Weights of a small transformer language model.
Size: width 256, MLP 1024 squared ReLU, vocabulary 2048.
Architecture: biases, tied embeddings.
Training: 321M tokens, 4900 steps.
Each number is 128 + 24 x the weight over its row's rms, rounded and kept within 0 to 255. Layers, rows and columns count from 0. The size above them is the row's rms in percent of the matrix's.

# layer 2 MLP down (transposed), 1024x256, rms 0.0591, rows 827-879, columns 192-255
size [101 107  85 109 109 105 115  99 102 105 104  87 107  75  96  99 105  98 104  75 102 105  96 110  74 103  99  85 106  96 101  99 105 106  95  84  64  99  92  93 104  98 116  98  92 100 103 104  97 101 100  97  99]
[[127 138 109 119 128  82 152 122 111 172 169  99 118 139 135 121 145 123 140 104 126 140 153 154 158 172 113 117 117 137 109 141 163 139 150 147 134 167 135 130  94 172 111 148 138 145 111  95 120 171 102  92 129 101 150 120 107 117 114 136 143 135 156 102]
 [126 114 161 123 109 106 138 164 141 117  86 149 167 128 102 130 117 141  93 155 115 107 116 118 176 103 134 105 110 102  93 157 154 111 126 114 149 147  86 112 132 172 114 142 119  97 118 132 121  99 192 131 115 148 115  86 127 141 126 128 128 115 138 128]
 [131  94 140 130 157 101 122 105 143 146 163  76 128 117 150 111 144 149  85 130 110 120 171 110 135 149 155 106 151 176 176 140 138 159 154 114 106 187 133 149 124  90 102  93 165 158 119  84 131 115 172 143 119 138 160 111 164 117 146  96 147 142 123  94]
 [144 130 142 164 133  95 102 108 115 183 140 128  87 125 115 118 112 118 120 111 129 146 131 116 139 191 140 104 136  97  92 126 147 121 147 109 170  75 127 114 117 121 146 104 143 115 110 145 153 124 140 129 141 128 181 157 119 185 140 122 121 100  89 143]
 [146 125 131 126 133 122 165 127 153 102 128  85 176  88 128 152 136 109 137 112 142 144 144 110 124 124 183 130 150 125 111 164 141 108 134 104 112  99 124  97 144 132 103 165 138 105 115 151 119 155 175  87 117 115 118  99 187 125 154 131 149  73 133 128]
 [128 123 154 110 137 173 123 108 142 121  96 131 141 117 134 130  79 149 111 114 156 115 103 163 119 137 136 130 123 114 136 123  85 163 143  97 154 104 106 135 144 123 161  99  61 141 149 169 144 137 157 140 122 159 140 121 155  92 129 131 139 143 163 150]
 [137 129 137 137 154  93 108  73 149 111 117  95 168 107 160 108 107 108 165 129 114 108 135 106 153 107 144 113 124 111 103  97 175 160 117 124 129 109 137  90 114 116 113 164  80 132 109 134  96 134 106 118 175 119  94 109 130  84 170  85 114 138 116 124]
 [144  92 145 145 141 110 141 169  65 125  96 124 108 102 127 127  96 136 120 172 110 125 130 115 127 173  80 122 139  91  95 116 138 191  92 146 129 142 138 131 129 110 162  69 139 155 147 140 166 157 147 138 109 112 144 151 116 148 143 137 164 135 141 112]
 [140  84 132 169 128  98 140 131 137 129  93 132 110 123 111 103 147 122 109 120 122 123 168 125 163 126  86 149 137 101 101 183 107 102 111 118 168 145 113 112 158 166 108 100 118 192 105 140 119 132 127 142 161 137 143 131 131 194 116 109 105 169 135 131]
 [107 154 160 163 157 192 148 112 218 106 140 156 113  99 117 119 111 105 102  81 113 112  89 115  90 118  97  95  88 124  95 132 130 147 149 106 137 134 100  95 116  70  73 115 114  95 164 108 139 180 141 110 150 115  85 112 139  88 115 110 166 107 115 116]
 [141  97 127  98 123 109 173 125 118 123 113 125 141 165 101 113 169 106 125 111  78 168 108  85  75 139 114 146 153 145 143 157 103 144 136 116 142 135 129 117 132 157 153  97 155  94 133 172  85 113 114 152 114 126  86 134 157  66 108 132  98 132 153  96]
 [103 169 154 124  96 177 143 138 139 122 135 144 108 146 131 142  99 112 142 113 114 133  87 161  99 143 128 123 111 150 152 117 145 165 103 176 144 125 143 123 133 161 134 106 108 146 120 129  72 123 151 152 118 136 112 106  80 127 183 152 155 137 113  91]
 [106 142 117 131 109 124 144 142 105  86 132 114 106 105 133 128 132  96 122 118 118 106 162  96 134 124 163 126 163 121  97 103 133  77 112 145 144  73 131 133 139 108  89 172 109 161 124 124  85 100 110 126 113 140 149 113 155 105 146  84 134  98  97 157]
 [133 116 123 127 149 125  85 142 130 141 139 153 124 148  99 131 110 153 132 136 122 111 118 131 122 145  92 142 146 153 151  97 130  72 180 119 119 120 167 123 120 135 133 109  92 129 104 158 128 169 139  89 129 153 106 116 126 109 102 106 117 164 146 154]
 [152 137 100 110  89 105 114 106  86 129 130 142 174 144 134 145 138 140 135 126  93 143 147 122 150 132  77 167 100 136 151 158 149 117 167 158 122 193 182 130 146 109 161 151 114  95 110  94 185 142 156 127 117 124 106 142 144 125 110 108 133 157 157 109]
 [144 108 138 111 138 131 133 162 163 139 136 112  98 112  84 117 157 117 104 131 135 119  71 139 158 101 114 131 144 124 102  93 120 150 130 103 107 157 107 161 130 115 140 100 145 113 130 161 138 128 161 104 136 116  99 113 107 175  99  81 120 109 122 136]
 [115 150 146 113 143 139 131 103 151 137 149  85 100 144 142 145  81 127 127 163 131 135  97 143  99 160 131 139 113 147 131 101 105 127 129 141 154 124 124 104 112 128 149 109 103 147 125 117 141 114 137 121 146 144 158 153 170 136 151 151  79 139 116 129]
 [140 147 136 135 140 131 115 141 153 130 110 136 143 121  87 143 125 145 139 178  68 123  62 145 130 149 134 121 130 140  91 138 116 119  86 132 141 127 145 172 144 116 122 142 172 102 165 145 142 137 177 149 112 101  76 145 139 138 143 122 126 114 131 155]
 [142 148 114 101 132 127 124 147  68 115 138 139 151 105 155 140 116 167 134 105 164  71 142 126 121 137 142 146 129 133 155 112 122 124  93 109  79 124 133 116  83 138 129 125 108 154 150  73 133 142  93 133 134 127 144 127 148 159 110 135 159 126 105 165]
 [167 142 116 149 140 151 114 155  93 110 107 149 114 127 149 118 160 155 135 130 117 138  86 160 121 176 115 150 169 157 141 154 132 172 137 140 155 148 110 122 113 149 115 118 103 130 144 102 131 144 217 163 143 149 186  91 145 128 129 173 162 120 135 119]
 [109  99 174 127  96 122 113 163 148 142 129 123 119 105 143 133 137 152 125 148 148 151 115 127 146 105 166 127 119  94 129 160  91 146  72 127 134 132 142 143 189 124 156 109  73 141 129 130 116 122 141 174 152 122 117  79 172 144 118  77 120 143 129 124]
 [159 135 126 128 127 155 147 158 139 122  89 116 157 176 124 153  96 141  61 121 123 163 118 113 143 191 137 157 133 202 162 140 174  72 150 140  98 112 119 110 106  88 161 121 166 118 143 141 119 143  92 106 144 111 107 146 146  83 146 119 157  98 142 150]
 [108 108 155 147 138 133 116  89 126  86  90 100 146 122 143 139 155 102  97 150 160 118 100 140 102 138 143 102 156 158  86 133 136 149 123 142 135 146 113 137 102 135 102 112 130 158 162 126 135 150 173  93 100 107  89 160  83 154 119 145 116 126 175 105]
 [189  89 148  93 120  84 160 196 120 112  99 148 109 108 144 114 121 113 117 135 105 136 109 148 156 130  82 145 108 140 109 159 105 139 138 131 136 121  99 141 122 169 145 135 142 129 142 127 157  93 228 142 163 139 155 144 142 107 180 127 134 133 147 159]
 [129 135 133 166 110 121 119 118  73  97 133 118 125  98  87 131 139 144 139 133  97 124  86 123  85 172  88 122 129 100  99 143  99 153 116 153 107 130 156 101 130 129 126 115 142 129 176 140 113 111 122  90 103 127  94 109 125 151 108 167  80 104 178  95]
 [119 107 107  72 100 116 120 123 128 112  75 117  90 123 135 145 139 143 141 110 123 114  85 140 141 128 164 120  88 151 120 142 139 124 119 145  98 134 148  96 113 134 117 164 162 102  94 134 149 132 155 132 176 141 118  96 105  75 166 100 113  87 121 149]
 [133 152 115 120 135 136 131 153 133 122 131 107 121  88 137 128 127 135 153 162 143 127  74  96 133  85 121 129 134 185 129 145 149 135 118 131 101 113 116 108 111 129 146 168  97 110 132 127 113 117 130  99 142 126 104  96  98 151  91  91 102  96 107 108]
 [118 128 102  91 177 122 119  98 150  92 122 103 105 163 153 124 128 165 146 160 117 138 115 170 104 164 142 134 159 152 169 131 173 141  72 134 164 150 129 105  94 151 138  89 133 148 145 135 168  56 163 109 123 116 112 138 125 149 141 125 170 120 143 155]
 [163 172 135 137 149 109 129 140 105 102  84  84  77 112 146  91 132 139 128 149 118 167 151 167 121 139  95 125 147 136 110 150 164 156 178 141 112 128 120  96 140  68  99 125 153 110 160 157 114 157 115 110 192  80 169  97 100 129 132 173 135  99 139 109]
 [142 182 151 143 147 144  76 113 110 108 134 119 123 109 137 129 104 116 100 146 135  97 149 112 144 143 120 154 158 171 107 108 124 132 157 144 115 128 139 117 110 118  99 128 149 124 149 145 120 165 138  93 124 120 119 159  98 139 116 125 135 137 143 125]
 [143 128 133 128 170 125 109 127 150  78 117 102 129 131 166 109 111  81 106 169  89 125 124  98 162 148 129 109 164 140 117 139 122  85 107 112 102 138  82 139 144 151 152  75 146 113 128 126 101 126 151 175 141 124 133 120 118 151 200 149 115 117 135 112]
 [ 89  98 148 128 132  93 157 152 110 156 147  89 179 140 111 121 151 145 150 116  98 143  84 131 109 134 106 132 123 140 119 105 145 103 155 139 161 131  80 126 121  98 152 128 158 176 151 135  77 123 148  88 104 133 148 127 149 134 171 135 120 116 152  84]
 [143 122 132 135 122 107  87 147  85 119 160  82 152  84 103 102 128 121 158 132 122 120 146 141 164 106  93  90 143 139 101 101 131 152 104 126 149 183 111 158 112 109 169 158 123 145 132 160 101 109 129 119 158 162 159 146 114 110  97 114 107 102 123 143]
 [162 104 146 160  96 113 127 148 105 117 150 126 130  95 134 139 105 131 133 135 101 138 108  99 143 163 185 112 101 162 128  99  82 148 117 106 112 136 105 149 116 119 141 141 131 132 162 144 156 154 153  88 158 137 116 144 143  96  89 102 158 133  70 152]
 [ 99 127 147 157 156 129 112  78 145 165 134 143 104 126 122 172 116 150 135 127 103 131 123 133 118 130  93  98 137 113 109 126 124 182 140 115 112 165 137 130 117  82 150  97 147  83 107 153 158 118 150 152 132 114 164 103 116 116 106 127 159  97 171 112]
 [111 109 123 105 100 118 117  83 108 106 138 118 122 113 139 161 115 137 132 113 130 154 100 159 101 155 149 127 113 129 112 165 144 137 121 135 124 102 168 115 116 117 119 129 148 149 153 137  91 104 115 149 116 125 133 121 110 130 148 140 129 134 115 129]
 [111 124 126 144 115 165 135 151 164 116 142 114 143  97 133 133 113  87 134 139 118 105 117 136 122 143 109 142 203 111 130 126 139 158 111 134 124 138 150 165 148 116 143 117 113 138 112 111 151 134 165 133 152 166 136  84 108 149 137 192 129 131 152 133]
 [125 120  77 139 133 131 103 199 128 104 104 124 101 139  94 136 142 134 116 125 100  92 116 130 132 146 162 123 137 129 139 155 105 136 163  94 132 133 123 110  93 133 131  76 158  94  95 118 117 134 112 105 148 138 127 127  90  94 147 115 136 127 169 145]
 [138 107 106 173 144 150 141 179 130 114 128  49 112 115 141 122 123 130 152  76 141  87 121 159 115 111 150 162 105 112 128 157 125 141 118 111 121 123 108 130  73 113 113 135 152 126 149 110 152 130 149 135  98 119 153  93 143 147 131 138 174 192 127 117]
 [125 132 121 146  97 153 132 153 143 168 161 124 158 169 164 139 101 115 153 100 172 116 134  92  84 145 181 131 138 109 106 127 117  98  85 135 125 105 135 101 126 125 127 112 109 159 145 114 119 126 151 113 153  91  71  92 126 131 175 125 113  85 163 110]
 [116 130  99 143  61 107 110 136  90 153 158 174 119 147 124 114 143 141 128 113 122 149 135 135 115 110 170 174 131 116 151 135 119 142  93 149 150 112 125 140 114 199 139 117 119  80 106 114 134  86 149 144 110 116 126 143 131 115 127 129 124  96 142 139]
 [118 102 103 137 121 134 107 139 109 126  95  79 119 147 122 124 148 117 136 154 116 110 147 150 166 128 120 159 125 127 170 147 115 147 114 113 121 128 144 110 130  83 153 129 159 153 106 133 114 124  98 181 132 152 130 142 154 122 129 110 109 108 154 167]
 [102 123 144 127 156 160 136 108 129 121 134 105 154  77 113 103 107 154 151 132 169 152 116 121 121 181 117 120 111 107 159 132 178 110 131 131 123  92 149 165 154  81 103 169 137 148 165 114 130 118  82 121 105 161 143 155 111 145 119 144 135  71 116 128]
 [189 112 101 163  60 109 115 142 128 106 125 125 126 143 158 159 140 171 116 147 153 129 111 107 105 111 114  98 138  91 124 108 131 107 100 104 119 122 164 135 151 134  95 143 146  94 108 105 108 129 112 103 122 133 129 141  95 144 121 112 105 123 175 130]
 [135 101 135 150 132 143 163 142 135 138 137  91 136 119 124 111 127 113 150 155 120 137  94 137  86 133  91 170 174 160 162 100 139  90 110  93 130 143 129 152 129 120 184  84 169 163 127 149 130 118 125 150 123 123 118 155 115 163 134 124  93 138 148 147]
 [148 136 106 102 144 117 173 124 108 111 142 157 141 135 117 142  74 154 117 111 121 122 131 112 148 147 125 131 144 101 136 122 137 139 134 120 167 106 133 165  97 152 102 155 131 114  97 136 109 109 128 105 137 106 110 128  97 161 162 198 178 137 149 156]
 [110  74 115 149 153 124  85 121 107 131 186 123 180 117  75 125  79 140 125 135 149 149 146 145 163 113 107 114  86  78 133 119 135 176  94 128 121 125 155 113 114 161  73 191 115 103 138 127 118 162 112  91 116  78 131 141 140 114 141 116 134 132 138 139]
 [139 139 117 131  77  76 124  94 129 124 152 134 163 146 121 141 163  79 159  91 149 107 153 147 129 146 101 140 141 118 121 108 120 114  93 163 111 126 105 149 113 129  86 104 143  90 188 114 103 116 113 146 129 130 102 156 143 130  99 156 140 111 135 139]
 [165 137  96 147 127 122 131 118  93 164  59 103 185 171  88 123 105 132  79  98  96 133 118 128 160  92 116 161 115  77 104 119 154 103 101 164 142 153 139  77 140 161 145 144 142 116  87 129 132 115 104 128 122 102 144 172 105 149 104 149 123 130 144 113]
 [ 98 130 153 164 177 129 179 115 168 114 122 136 139 139  79 144 121 171 150 141 114 126 102 158  84 138 132  78 113 178 143 128 132 126 140 148  85 155 118 109 153 122 119 125 114 158 136 133 126 153 118 143 152  88 108 134 107 115 142  90 119 166 129 102]
 [148 129 116 102 158  71 111 116 115 164 103 157  86 136  99 146 131 105 173 130 132 134  83 116 158 133 133 118 141 173 162 177 126  98 120  90 103  90 144 143 108 136 154 108 147 134 139 109 127  96 156 128 106 147  88 157 121 124 146 125 128 153 132 168]
 [124 116 139 139 105 166 136 125 159 100 127 122 122 146 104 143 110 137 140 127  96 190 105 140 156 110 151 143  96 127 140 114 138 162  99 119 108 129 114 162 121  87 114 140 175 127 117 136 101 130 143 133 152 140 123 142 125  98 151 117  78 141 135 106]
 [127 132 124 105 142 136 150 102 124 107 145 153 109 129 130 150 126 118 139 139 124 146 106 158 132  91 113  89  95 146 102 171 107  83 111 149 126 156 118 141  97 118 137 127 104  93 142 140 131 149 120  90 161  77 121 123 127 115 135 124 136 129 123 103]]
# layer 2 MLP up, 1024x256, rms 0.0591, rows 828-879, columns 192-255
size [106  95 112 105 101 118 107 102 117 104  95 101  71  91 108 100  88 104  79 103  99 103 114  82 107  96  84 107  92 103  96  91 105 105  85  74 106 101  92 100  96 117  92  96 104  90  95  89 100  93 106  97]
[[105 135 157  81 132 132 108 152 137 130 118  73  87 123 141 117 130 131 205  97 125 168 126 120 132 140 184 143 108 111 116 181 128 116 104 121 103 113 117 123 124 173  92 139 120 112 133 137 105 122 154 157 122 113  95  89 121 121 121  94 132 135 140 117]
 [132 136 138 122 121 142 134 172 142 107 105 161 153 128 136 177  98 166 163 129 138 134 125 128 111 123 142 143 111 139  94  74 152 128 135 109 158 118 131 125 109  85 142 131 150 102 159 135 143 137 123 112 128 101 176 177 162 122  94 119 139 130 146 181]
 [ 97 122  69 127 152 118 117 113 119 105 105 108 133 111 134 113 101 149 110 156 115  90 109 135 151 131 133 106 144  84 136 126 139 102 109 135 131  84 164 166 124 104  89 155 119 145 144 102 124 151  83 105 122 142 166 148  92 144 133 108 161  94 122  65]
 [109 178 124 151 134 116 141 110 142 150 149 116 163  96 149 149 111  76  94 157 119 176 129 138 157 162 156  83 115  91 124 147 156 108 102 152 100 155 106 125 145 168 132 160 111 133 146 137 122 140 134 126 134 145  94 104 164 147 130 108 141 148 100 103]
 [156 140 130 110 145 104 181 154 145 128 126 138 112 108 133 124 112 156 137 115 130 132 135 121 124 160 149 162 139 134 117 113 165 116 121 131  98 149  74 111  92 135 147 165 156 148 156 123  78  96 165 117 150 156 139 103 134  55 124 125 160 168 142 119]
 [121 104 102 132 140  87 133 107 117 141 122 127 113 155 182 147 118 159  89 126 154  73 120 132 139  73  99 122 121 161 109 103  98  53 123 118 151 129 142 131 142 122 116 101  93  99 150 132 170 130 178 159 125 132 129 156 122 120  94 143 112 131 178 153]
 [114 126 103 118 104 130 118 125 117  84 167 170 138 140 108 112 143 125 171 105  81 117 147 166 132 115 126 137 165 136 133  82 151 110  95  93 156 173 150 148 128 115 134 127 109 140  93 148 181 150  89 151 104 121 130  99 143 126 132 148 156 157 125 131]
 [122 115  91 128 117 151 131 125 131  73 146 116 110 149  95 148 149  96  83 119 108  88 133 140 101  96 124 131 109 127 148 183 136 109 176 145 131  81 114 168 164  82 152 128  58 127 108 137 174 138 119 114 106 117 158 123 106  75 105  91 146 135 107 135]
 [153 158 167 110 122 170 121 139 168 177 130 111  97 164 122 117 197 140 137 113 152 119 108 128 137 135 119 173 117 162 114 135 162 129 132 110 128  71 114 138 107 110 151 127 137 157 137 109 140 106  99 151 166  90 167 144 138  80 134 152 117 175 137 106]
 [127 113 102  97 110 124 157 116 169 116  88 139 131 112 145  83 153 139 132  88 129 153 128 137 174 119 190 156 136 122 101 125 107 117 172 132 116 121 119 109  90 107  85 151 131 170 134 117 140 102 149 120 142 133 139 131  75 163 158 104 121  93 157 123]
 [116 103 119 116 169 136 104 132 147 111  91 102 148 128 138 161 149 153 129 145 120  97 117 162 129 170 125 115 130 126 161 163  79 148 142 110 149 127 150 146 132 161 147 157  88 152 115 102 133 144 104 165 145 179 118 140 131 125  85 113 169 171 110 162]
 [148 130 145 125  82 156 109 131 114 139 141 142 104 115 144 102 168 154  90 136 158  96 151 157 127 137 181 147 129 100 111 173 125 102 103 154 118 105 203 127  77 110 150 127 116 138 108 117 133 130 126 120 134 142 119 154 106 120  84 152 166 143 144 122]
 [129 130 125 180 152  86 112 125 125 143 148 127 193  96 152 165 116 108 111 170 133 158  90 122 142 127 133 131 153 114 113 132 146 105  81 127 120 121 121 132 105  79 116 136 129 113 139 157 129  86 127 130 110 135 126 132 139 132 127 111 139 100 136 106]
 [125 114  97 131 127 116 146 138 137 163 165 110 120 133 120 144 140 101 107 122 120 152 124 123 114 144 138 146 109 108 131 129 139 155  94 125 118  90  76 145 145 106 128 110 116  93 146 131 131  67 144 122 138 145 141 110 108 145 159 145 145 123 165 103]
 [137 118  90 113 144 156 138 112 105 119 123 197 155  81 124 157 131 140  81 118 118 107 117  88 113 127 107  95 120 110 109 115 123 137  87  82 122 114  99 110 113 121  96 126  82 144 109 149 143 119 127 133 119  97 140 109  88 159 154 108 161 131  86 119]
 [131 156 152 140 107 136 136 134 131 122 147  98 204 116 152  94 123 121 118 114 131  79 137 136 140 101 109 128 157 102 145 132  99 150 108  99  85 142 125 116 167 125 143 118 144  72 134  89 126  95  98 134  99 162 153 124 130 117 123 162  99  96  91 159]
 [134 157 107 142 157 132 176  93 128 116 144 143 146 107 119 119 139 107  95 117 112 148 140 158 139 137 155 102  77 123 114 133 140 100 143 138 147 142 118 127 144 146 161 120 137 144 145 136 154  96 129 107 111 146 143 132 141 127 182 167 147 128 124 116]
 [122 161 156 144 124 121 105 149 139 123  92 191 118 189  90 114 138 144 192 138 103 144 106 110 146 108 137  96 161 159 145 123 122 107 147 144 109 106 117 132 102 143 141 110  88 146 153 124 158 126 112 183 117 126 144 136  69 142 120 133 113 110 171 108]
 [151 141 127 131 110 155  82 128 139 147 128 150 125 141 131 117 119 116 123 110 149 107  88 135 121 101 127 151 154 125 124 142 154 124 115 119 141 192  84 103 130 119 113 113 109 109 111 125 102  99 134 122 138 149 134  90 123 122 113 126 132 115  98 138]
 [124 105 130 122 123 115 101 139 147 125 152  90 134 142 147 126 112 110  85 162 110 108 135 176 132 108 122 149 126 111 117 101 120 133 118 158 134  95 115 117 121 125 119  69 147 146 150 162 109  86 142 120 136 126 110 114 114 137 167 127 116 133  94 138]
 [110 170 158 164 117 140 122  88 142 147 134 127 119 152 119 120 193 134 163 154 167 117 182 102 156 165 129 146  90 114 101 109 112 143 117 119  94 106 131  90  97 139 130 142 124 177 166 156 109 145 140 156 110 136 188 140 111  98 155 173 184 155 129 157]
 [112 151 119 117 129 169 122 139 105  83 130 116 130  99 107 131 150 119 176 104 141 162 121  97 103  87  86 102  85 112 127 102 108 139 141 125 139 159 143 116 126 119 101 155  81 101 139 106 102  95 113 158 167 165 122 138 103 144 125 151 150 119 108 147]
 [ 76 140 113  93 126 119 129  88 128  99 135  82 136 138 173 136 106 180 127 145 137 158 109 118 171 128 164 144 138 143 152 122  88 139  95 129 113 128 114 153 134  94 122 117 148  99 137 102 139  95 131 162 166 118 148 108 148 141 136 134 131  93 119 119]
 [ 90 123  98 159 126 133 131 140 151 115 114 119 150 105 137 120 144 145 136 123 127 128  99 142 199 121 149 176 165 132  98 156 127 116 119 151 115 117 115 174 165 131 105 127  90 108 134  73 133 124 136  84 151 168 150 142 128 132 105 151 112 141 112 109]
 [148  99 113 115 155  99 134 121 138  48 138 101 118 111 111 163 131 103 109 111 112  96 142 129 159 116 138  76 138 142 148 131 128 152 168 114 118  96 145 128 127  97 134 136 118 134  74 133 136 118 156 121  94  85 144 102 146 151 119 140 172 133 126 137]
 [161 108 148  92 171 142 143 132 155 133 122 116 164 137 153 148 115  80  79 130 136 139 142 103  84 127  94  90 173 142 135 119 145 133 151 104  85 118  89 123 104 151 126 149  69  95 111 173 139 128 134 134 115 135 150 132 117 148 159 101 144 142 103 122]
 [ 97  96 129 138 131 128 144 132 120 154 113 125 166 156 121 112 119  91  99 106 139 131 114 139  98 129 125 125 161 106 130 143 122  86 166 135 182 120 122 153 167 107 126 121 135 127 130 109 155 129 158 149 130 131 125 101 158 142 168 126  62 130 160  79]
 [123 155 124 120  90 105  94 166  82  94 134 151 146 126 113 123 161 127 107 134 109 111 122 143  86 119 146 103 124 147 136 111 114 143 109 136 128 102 180 143 120 150  98 127 104 140 113  98  99 151 181 117 135 122 155 144 115 104 144 105 126 151 107  88]
 [135 120  92 121  70 118 109 154 122 167 123 103 127 150 160 125 153 126 134 142 118 109 142 109 128  98 129 116 108 130 155 139 114  96 140 115 166 100 174  99 171 119 147  97 139 127 136  90 133  91 108 172 124  95 183 171  89  93 162 102 138  92 190 134]
 [131 109 146 134 137  85 149 130 113 156 119 105 184 163 132 151 128 117 110 109 115 122 135 143 134 166 127 108 181 131 151 122 120 112 188 132 117 114 111 177 107 112 135 121 122 146 135 130 127 129 126 112 123 147 131 105 129 120 118 133 103 138 141 129]
 [119 128 150 120 113 102  96 117 179 140 110 141 133 114 143 126 110 134 128 137 145 135 138 133 111  96 126  96  99 146 132 119 118 135 147  88 121 178 100  81  94 125 126 106  82 154 153 131  94 123 136 169  91 149  85 124  97  83 131 122 136 138 143 122]
 [135  96 115  81 127 135 117 159 133 140 153 139  99 129 126 110 117 110  84 116 115  78  96 112  98 147  94 138 150 143 177 110 119 147 134 158 146  75 155 140 122 108 125 128 144 143 168 141 154 122 114 151 127 133 187 108 135  76 133  92 141 130 118 104]
 [ 85 119 140 105  89 120 158 117 181 121 144 162 126 123 150 135 149 120 145 164 169  96 110 133 136 134 157 166 137 102 114 141  97 129 142 107 121 144 108 129 102 140 157  92 168 138 123 135 107 137 107 126 118 134 135  90 170 119 132 199 106 111 139 144]
 [133  93 110 114 137  99 129 190 127 118 133 123 107 128 168 127 107 111 107 106 133 145 165 124 136 116 150 150 155 154 130  98 149 129 155 112  99 109 138  85 111 112 103 145 154 103 136 142 170 102 132 141  91 136 101 127 107 173 127 105 142 137 123 153]
 [128 137 116 105 153 112 166 130 114 146 144 111 117 175 130 173 132 123 132 164 123  82 125 117 138 119 122 115 138 160 121 122 153 132 116  90 133 143 130 100 154 139 123 132 128 127 152 153 147 147 187  73 137 118 125 144  97 105 163 144  98 153 142  99]
 [121 135 127 165 129 137 157 146 118 119 141 131 145 152 192 114 119 136 115 131 121 104 109 115 128 122  81 189  94 139 158  96 114 101 109  94 149 135  99 122 169 187 113 142 106 134 106  98  88 124 155 149 105 133 149 153 112 133  86 142 135 146 100 148]
 [165  98 130 149 115 122 101 121 125 138 130 112 145  61 114 126 127 130 116 156 134 150 105 104 163 150 119 148 154 164 130 150 123 134 157 103  95 113 128  86 105 142 152 158 145  91  92 137 130 165 110 114 172 126 127 109  84 121 128 120 115 114  96 121]
 [153 142 122 105 144 149 180 117 161 146 139 148  86 104 127 150 131 133 122 131 123 128 116 135 172 105 139 105 171 139 149 159 139 135 112 111 126 142 177 121 123 130 128 106  95 118 121 111  92  92  71  90 110 163 138 161 139 106 107 141 107  80 104 180]
 [ 93  89 102  95 154 120 116 136  90  98 172 172 141 107 118  93 139 117  90 115 170 120 150  82 141 163 117 126 143 119 146 136 141 158 148 103 116 113 126 105 107 150 159 104 139 153 158 133  61  93 112 106 134 127 133 160 183 127 101 122 117  98 156 129]
 [ 94 167 166 170 177 126 152 112 111 109 127 105 183 147  99 115 134 129 130 125 142 122 115 111 138 142 161 108 112  84 152 127  98 131 124  82 146 109  83 144  97 191 128 131 103 112 153 139 135 196 114 119 141 130 139 178 150  54 106 194 139  94 147 148]
 [122 130 113 150 146 132 126  76 135 143 135 123 102 142 109 138 110 121  81 128 173 126  99 156 127  68  98 141 152 151 149 134 155 131 103  90 121 127 169 169 129 119 120 113 116 115 103 120 167 110 142 131 143 144 118 158 109 151  94 130 121 136 144 132]
 [161 140 163 101 142 136 167 114 127 152 168 114 126 120 130 137 103 107  97  99 133 100 151 182 136 121  95 120 128  82  87 130 125 111 153 126 132 100 119 139 136 144 143 125 167 117 148 130 133 162 112 112 154 135 141 118 117 139 168  73 104 119 116  97]
 [ 98 133 162 112 111 121 110 102 123 105 150 136 161 191 107  99 108  91 135 102  93 134 138 148  86 137 111 162 156 154 120  68 142 159 186 112 125 124 171 116 110 177 111  79 145 165 142 101 104 134 135 102 170 131 130 108 180 146 176 128 125 133 109 115]
 [109 106  99 118 148 113 152 133  93 105 143 147 138 127 120 143 131 129 171 154 157 118 136 114 144 153 142 105 122 133 200 111 132 139 157 121 140 115 120 150 121 135 113 107 154 138 116  78 142 132  93 114 139 138 113 131 145 115 115 107 151 115 143 140]
 [148 108 108 143 123 126 195 147 144 150 138  73 158 141 115 150 107 117 136 143 138 142 143 140 128 126 133 175  96 127  98 109 132 157 153 102 119 102 116 121 168 124 127 129 172 152 174 100 122 109  86 121 134  77 130 145 127 131 127 145 145 120 107 152]
 [129 127 139 126 139 112 122 102 140 173 130 181 162 129 128 102 128 116 109 124  88 118 135 131 143 114 105 107 112 125 150 120 110 118 138  86 152 154 153 128 135 104  99 133 109 142 116 128 119 140 115 122 120 144 107  76 120 162 158 110 160 118  80 140]
 [152 152 113 113  85 118 129 111 164 132 143 103 129 198 135 126 110 154 105 119  99 148 162 148 136 128 118 112  96 137 164 119 132 178 110 117 153 111 163 102 103 160 162 130 111 137 184  89 130 152 115 141 117 119  92 125 119  92 162 122 127 131 149 126]
 [107 150 136 131  83 149 171 123 129 119 132 150 143 124 151 110 117 131  89 121 160 115 111 123 171 131 133 111 102 138 114 132 144 139 121 136 127 117 144 140 139 153 134 154 112 140 140 158  77 129 105  71  71 119  88 150 127  93 118 138 161 144 139 143]
 [ 75  90 110  70  83 145 123 141  93 114 112 114 126 169 155 157 113 101 140 107 185  89 141 176 127 135 136 112 186 127 135 106 118  98 144 121 133 178 121 135  45 102 149 139 156 148 176 126 110 117 159 135 111 128 137 116 136 119 158 103 126 112 146  93]
 [165 118 112 122 121 147 135 165 160 138 159 114 116  60 137 131  83  94 135  95 139 112 124 136 109 141 116 104 115 151 129 101 119 119 148  86 137 104 170 147 173  93 143 170 131 141 139 123  77 133 111 117 140  71 182 143 102 105 109  98  84 107 125 110]
 [108 160 138 128 118 104 138 201 137 135 121 140 129  86 121 119 112 121 148 119 136 102  97 127 182  85 119 123 133 118 116 129 111 140 159 129 126 122 150 125 133 177 125  97 136 109 122  95  92 148 155 119 145 134 136 144 100 177 146 147 122 133 131 135]
 [149 158 158 120 185 115 156  76 118 106 102  97  77  96 123 122 115 141  74 156 123 119 150  84 165 147 113 141 165 104 163 134 137 138 121  81 149  73 118 136 104 130 126 109 129  94  75 144 165  71  91  85 127 144 111 146  73 148 138 121  82 111 115 142]]